From a checkpoint of a small transformer trained on Wikipedia.
Size: MLP 768 GELU, 7.67M parameters.
Each number is 500 + 50 x the weight over its row's rms, rounded and kept within 0 to 999. Layers, rows and columns count from 0. Numbers have three digits each. The size before them is the row's rms in percent of the matrix's.

# layer 11 MLP down (transposed), 768x192, rms 0.18, rows 487-508, columns 64-127
108:546399500435464491507420500471480465490452521395464573438435619518424568577521447556621509526446561531478504602472465458481486479467506447433528386487457513522492550489432533486527519563496470
090:443467508551503532521513477491523488423465524443545460516475475574599451535451503465465432496470420433499451512514560521528544497490544484536519405517526487501517617472398607506587416559563535
107:518413513468565479514560490445574495605503435498499496476557362446534579532652487541408539471454410469581529519533501536483547525615460494520472473533554439525560494456541545510537483455604558
115:413436522484445346429478485543405506515517490504509419557544474498510473533561464416595449504522506491453530532434492538495465454543504475570514527460531506419546502593504502525428432466427536
103:546523548468539473391548521480465456515514499501489524477402441533517469449512540499534480484495485425543598516497470453421462385483501555465526518444482550424504475499413500508534532516452581
093:520605510466459531442536575549399515510509466514533501476475382411497527447563495485554442460574565445455496601487483604503548528508489545478474550587525541458575512613478451556514487421585440
109:557488576407521497508493533440487472397449495568461575566376546509457578489503476536407499536493601522521527482548497519364532532442523485476548466469543474459593417452571534560498573437503443
103:531508453454459550491497422438497556485460468527421343497563529571473533522532544434524389521498501475547525506466483443485506504492458424510472468486471477595482424502513504461545516528492565
098:523572552624518502522444530574514454488476540471458575533514422448491520504473504487529533554461470414514442445572492492492480428359475469548501564492564521531551378592494448460548491441473517
116:492484518460420529565496563516552563513460576477594521493516504498462467571514576531413486453421397473466525511489456439578488482598535521567472461477469543498453472535508543564547425521473478
090:539463620494619515399482467527515455460413470619542482502465461532518503501550569486548573491542473525508420557499474490402473527484502512468487559522536492506462448560471510511510482506446503
103:465502504544495530539499548435467563489471525531538555466470402506594547408497477515478400488553703473435563440436536456516507383509516579507555410545510510407515547536509509462514505475548332
095:461479506422509462480580511564538592382525554481473475475550444502561446455471470431465531477522487428540565500470511515443539528506440412454531468478470501449440503472508526501497411464524490
102:460510391480480478462475547523577482468502490551515464484507409557485456425508560459457537461479547476605503478561479503456498520505495511479386510430467438515529473478569495486503485570476475
104:516501545507436513487586525585624514541452540498526447495443497546533543477507460437521473489420430484508592480488423518513542489475522502423483619559584492491438438566539459538535512566571532
101:502576388626432484509526600496496411548423529502471450576533559454461511504549465491438444515496520563486482456461472524475431508504590556545496499479470504444517511523490499602436540525545543
098:415444428500617461373479534466508512527561495586491416611552509511372539531562538477573500472523426556531538499427523532536492595514439451543453555460511498533566510432517542531503451470535426
091:515468487550520434528498511475515424515538553507455533486567482521477410571516396551476547578483444528473570453531545616543469599536529542473459437383562548460437546530389530505469483438472400
104:456480603517481507583599533445499582453404538415561493570410446501495495526481468535481457424455539387441426481408499482479500465573413518525549455547552439478487510577473495515534554382508479
095:503475537495532506469415559453587529436410561514502469511467582537489444488592465342570488407481523374469427470591399546489553440409564511463485525456413425531524373480532464517527548563383488
106:464456568497531505542522492516496536442640466516434544383586416496535497513573503511492471531521541459444527464563485471513554449456539521516598462474567473469492340577538535447454488486465481
106:490586539540533526496428539437487555504494544570511518533481545523467515497489574521444547570431416694408497545560497541471500477543557581483542484474518517489452584594502429506574553480468502
# layer 11 MLP up, 768x192, rms 0.172, rows 488-508, columns 64-127
095:437480521431513581326478417534459497471514409578526449495509491454526509433475462448484612430465554514492598464483525540559488490496524524451427560504465595357516459521494469433479577541463420
098:545447542519471360449460476552524513478541492439422556421449543586376499483457498528523505509385481499516489520556508474516494500537447507563543494511575473484525496472463398540570557505526353
105:511487556571515417558482502535441493529431440506426490503400554542514515551454500469441556508558487520553565527544506546501472494436549429446506493510515465414439535550475598491494507587568524
106:503498453554466474441553565456502496530527523485518396458446494481552437552513491541516505574530467487562510561470549462473496527456580479493432508545499395533551409468483423553594478459489506
095:465491539514409520439499429513563523564544442424423513464506606455515519517434503559490418411438560543511496519535548473475576454453520512533538436463460563536560556423460490577518563472561508
103:489462500481522541459451603507498479524464600464490523483431557497503528478513495518440529519511514513456424579576576475558450465471494494491496476557489489487445448528447521592533500558569456
113:557489471444432551607402523506494523533508542589433458552534569488444424606513529543464401482555497573512540488511448548486506497517572432439492572434410421457512470488613502473451416518549567
103:567499467475436463686560461547519435435463502548484470509477383443592525497500478526489533475538539442520447503486547454421499573588494451532474432516429487502582516560535500680461546524484419
109:433420471508564526522503483447437497484498523457552428602478598496501476536430500474586400510460564546472514541434405586506599459476476383488586461515504455512504523483403410566447468582454538
101:477482483472550424522589528534410410448518386405476520450417579406513499563461553648528524510496463483413481485431499605499458442448568451432541494367538476470524587496513479481488482516474505
101:553394584426506489497541520556538410506429554524530450530507595573519482570555457446505556493445378463477360571474499532449467543477556518440476597419612565580562459433471484504603501534434448
102:506422378511459532518459462561392501552515494556474473493510551482488484455432528505419501484448490509470505500418447459545461491402506500543462579460428506610522447446419477569508486429514504
100:450435568441585535444485446479437527537449507449490514520477492520454533569521493428526477481413595542517455545587545499453543614476489533514529412528460473471410399465423474436490561439482576
106:447542525510534625595481534527544469457459514516527544550499451491547525443551541464538564525558491481442443612513452434579522607512437453538524500437517452572444550476400487554506479469478475
098:545344563531444465553441484413448521488513485465593477415525455447505456547452447487493561464518514536417525500442538467516521534536557487483510471531597472424529560532532466513537534582496448
099:485463513506449498471578424491480486588449441494564512480458462421414502500434540471441494597551484474503400454544542542479506447540436468530456449593477440451455512483467503511449520487516534
087:573480576540536558515624483460485500474435417570430491465565441557507502489498491457548541512531538530518531483412549440469549526471470485455528521528429515517592471489487476545467486490523526
103:470541526465505562499446538568414483472473436482628497454481454490501500548487525478474545525512546497492474531512506451481521534496477464484451558492547539499478527534465424506451422510529524
095:508473603566447461489520477421463559473498454458568511526463503453492528496473469581533467503552434539547493582528436473547510532515424570510396490483432452501466463483494475455577424451550450
104:512526538596435516593534470531562439474486474392505425433559580468417485450417460517543609412449547487527487537550429573551452520505476507491431555502463606525453456510512482459531557566469455
106:526521563505540469447479484567441564564516444522423454557538498511511483428478502463541430435449539438527545528497477569474500620546486520584465514632492470491471470459536487463451456479553535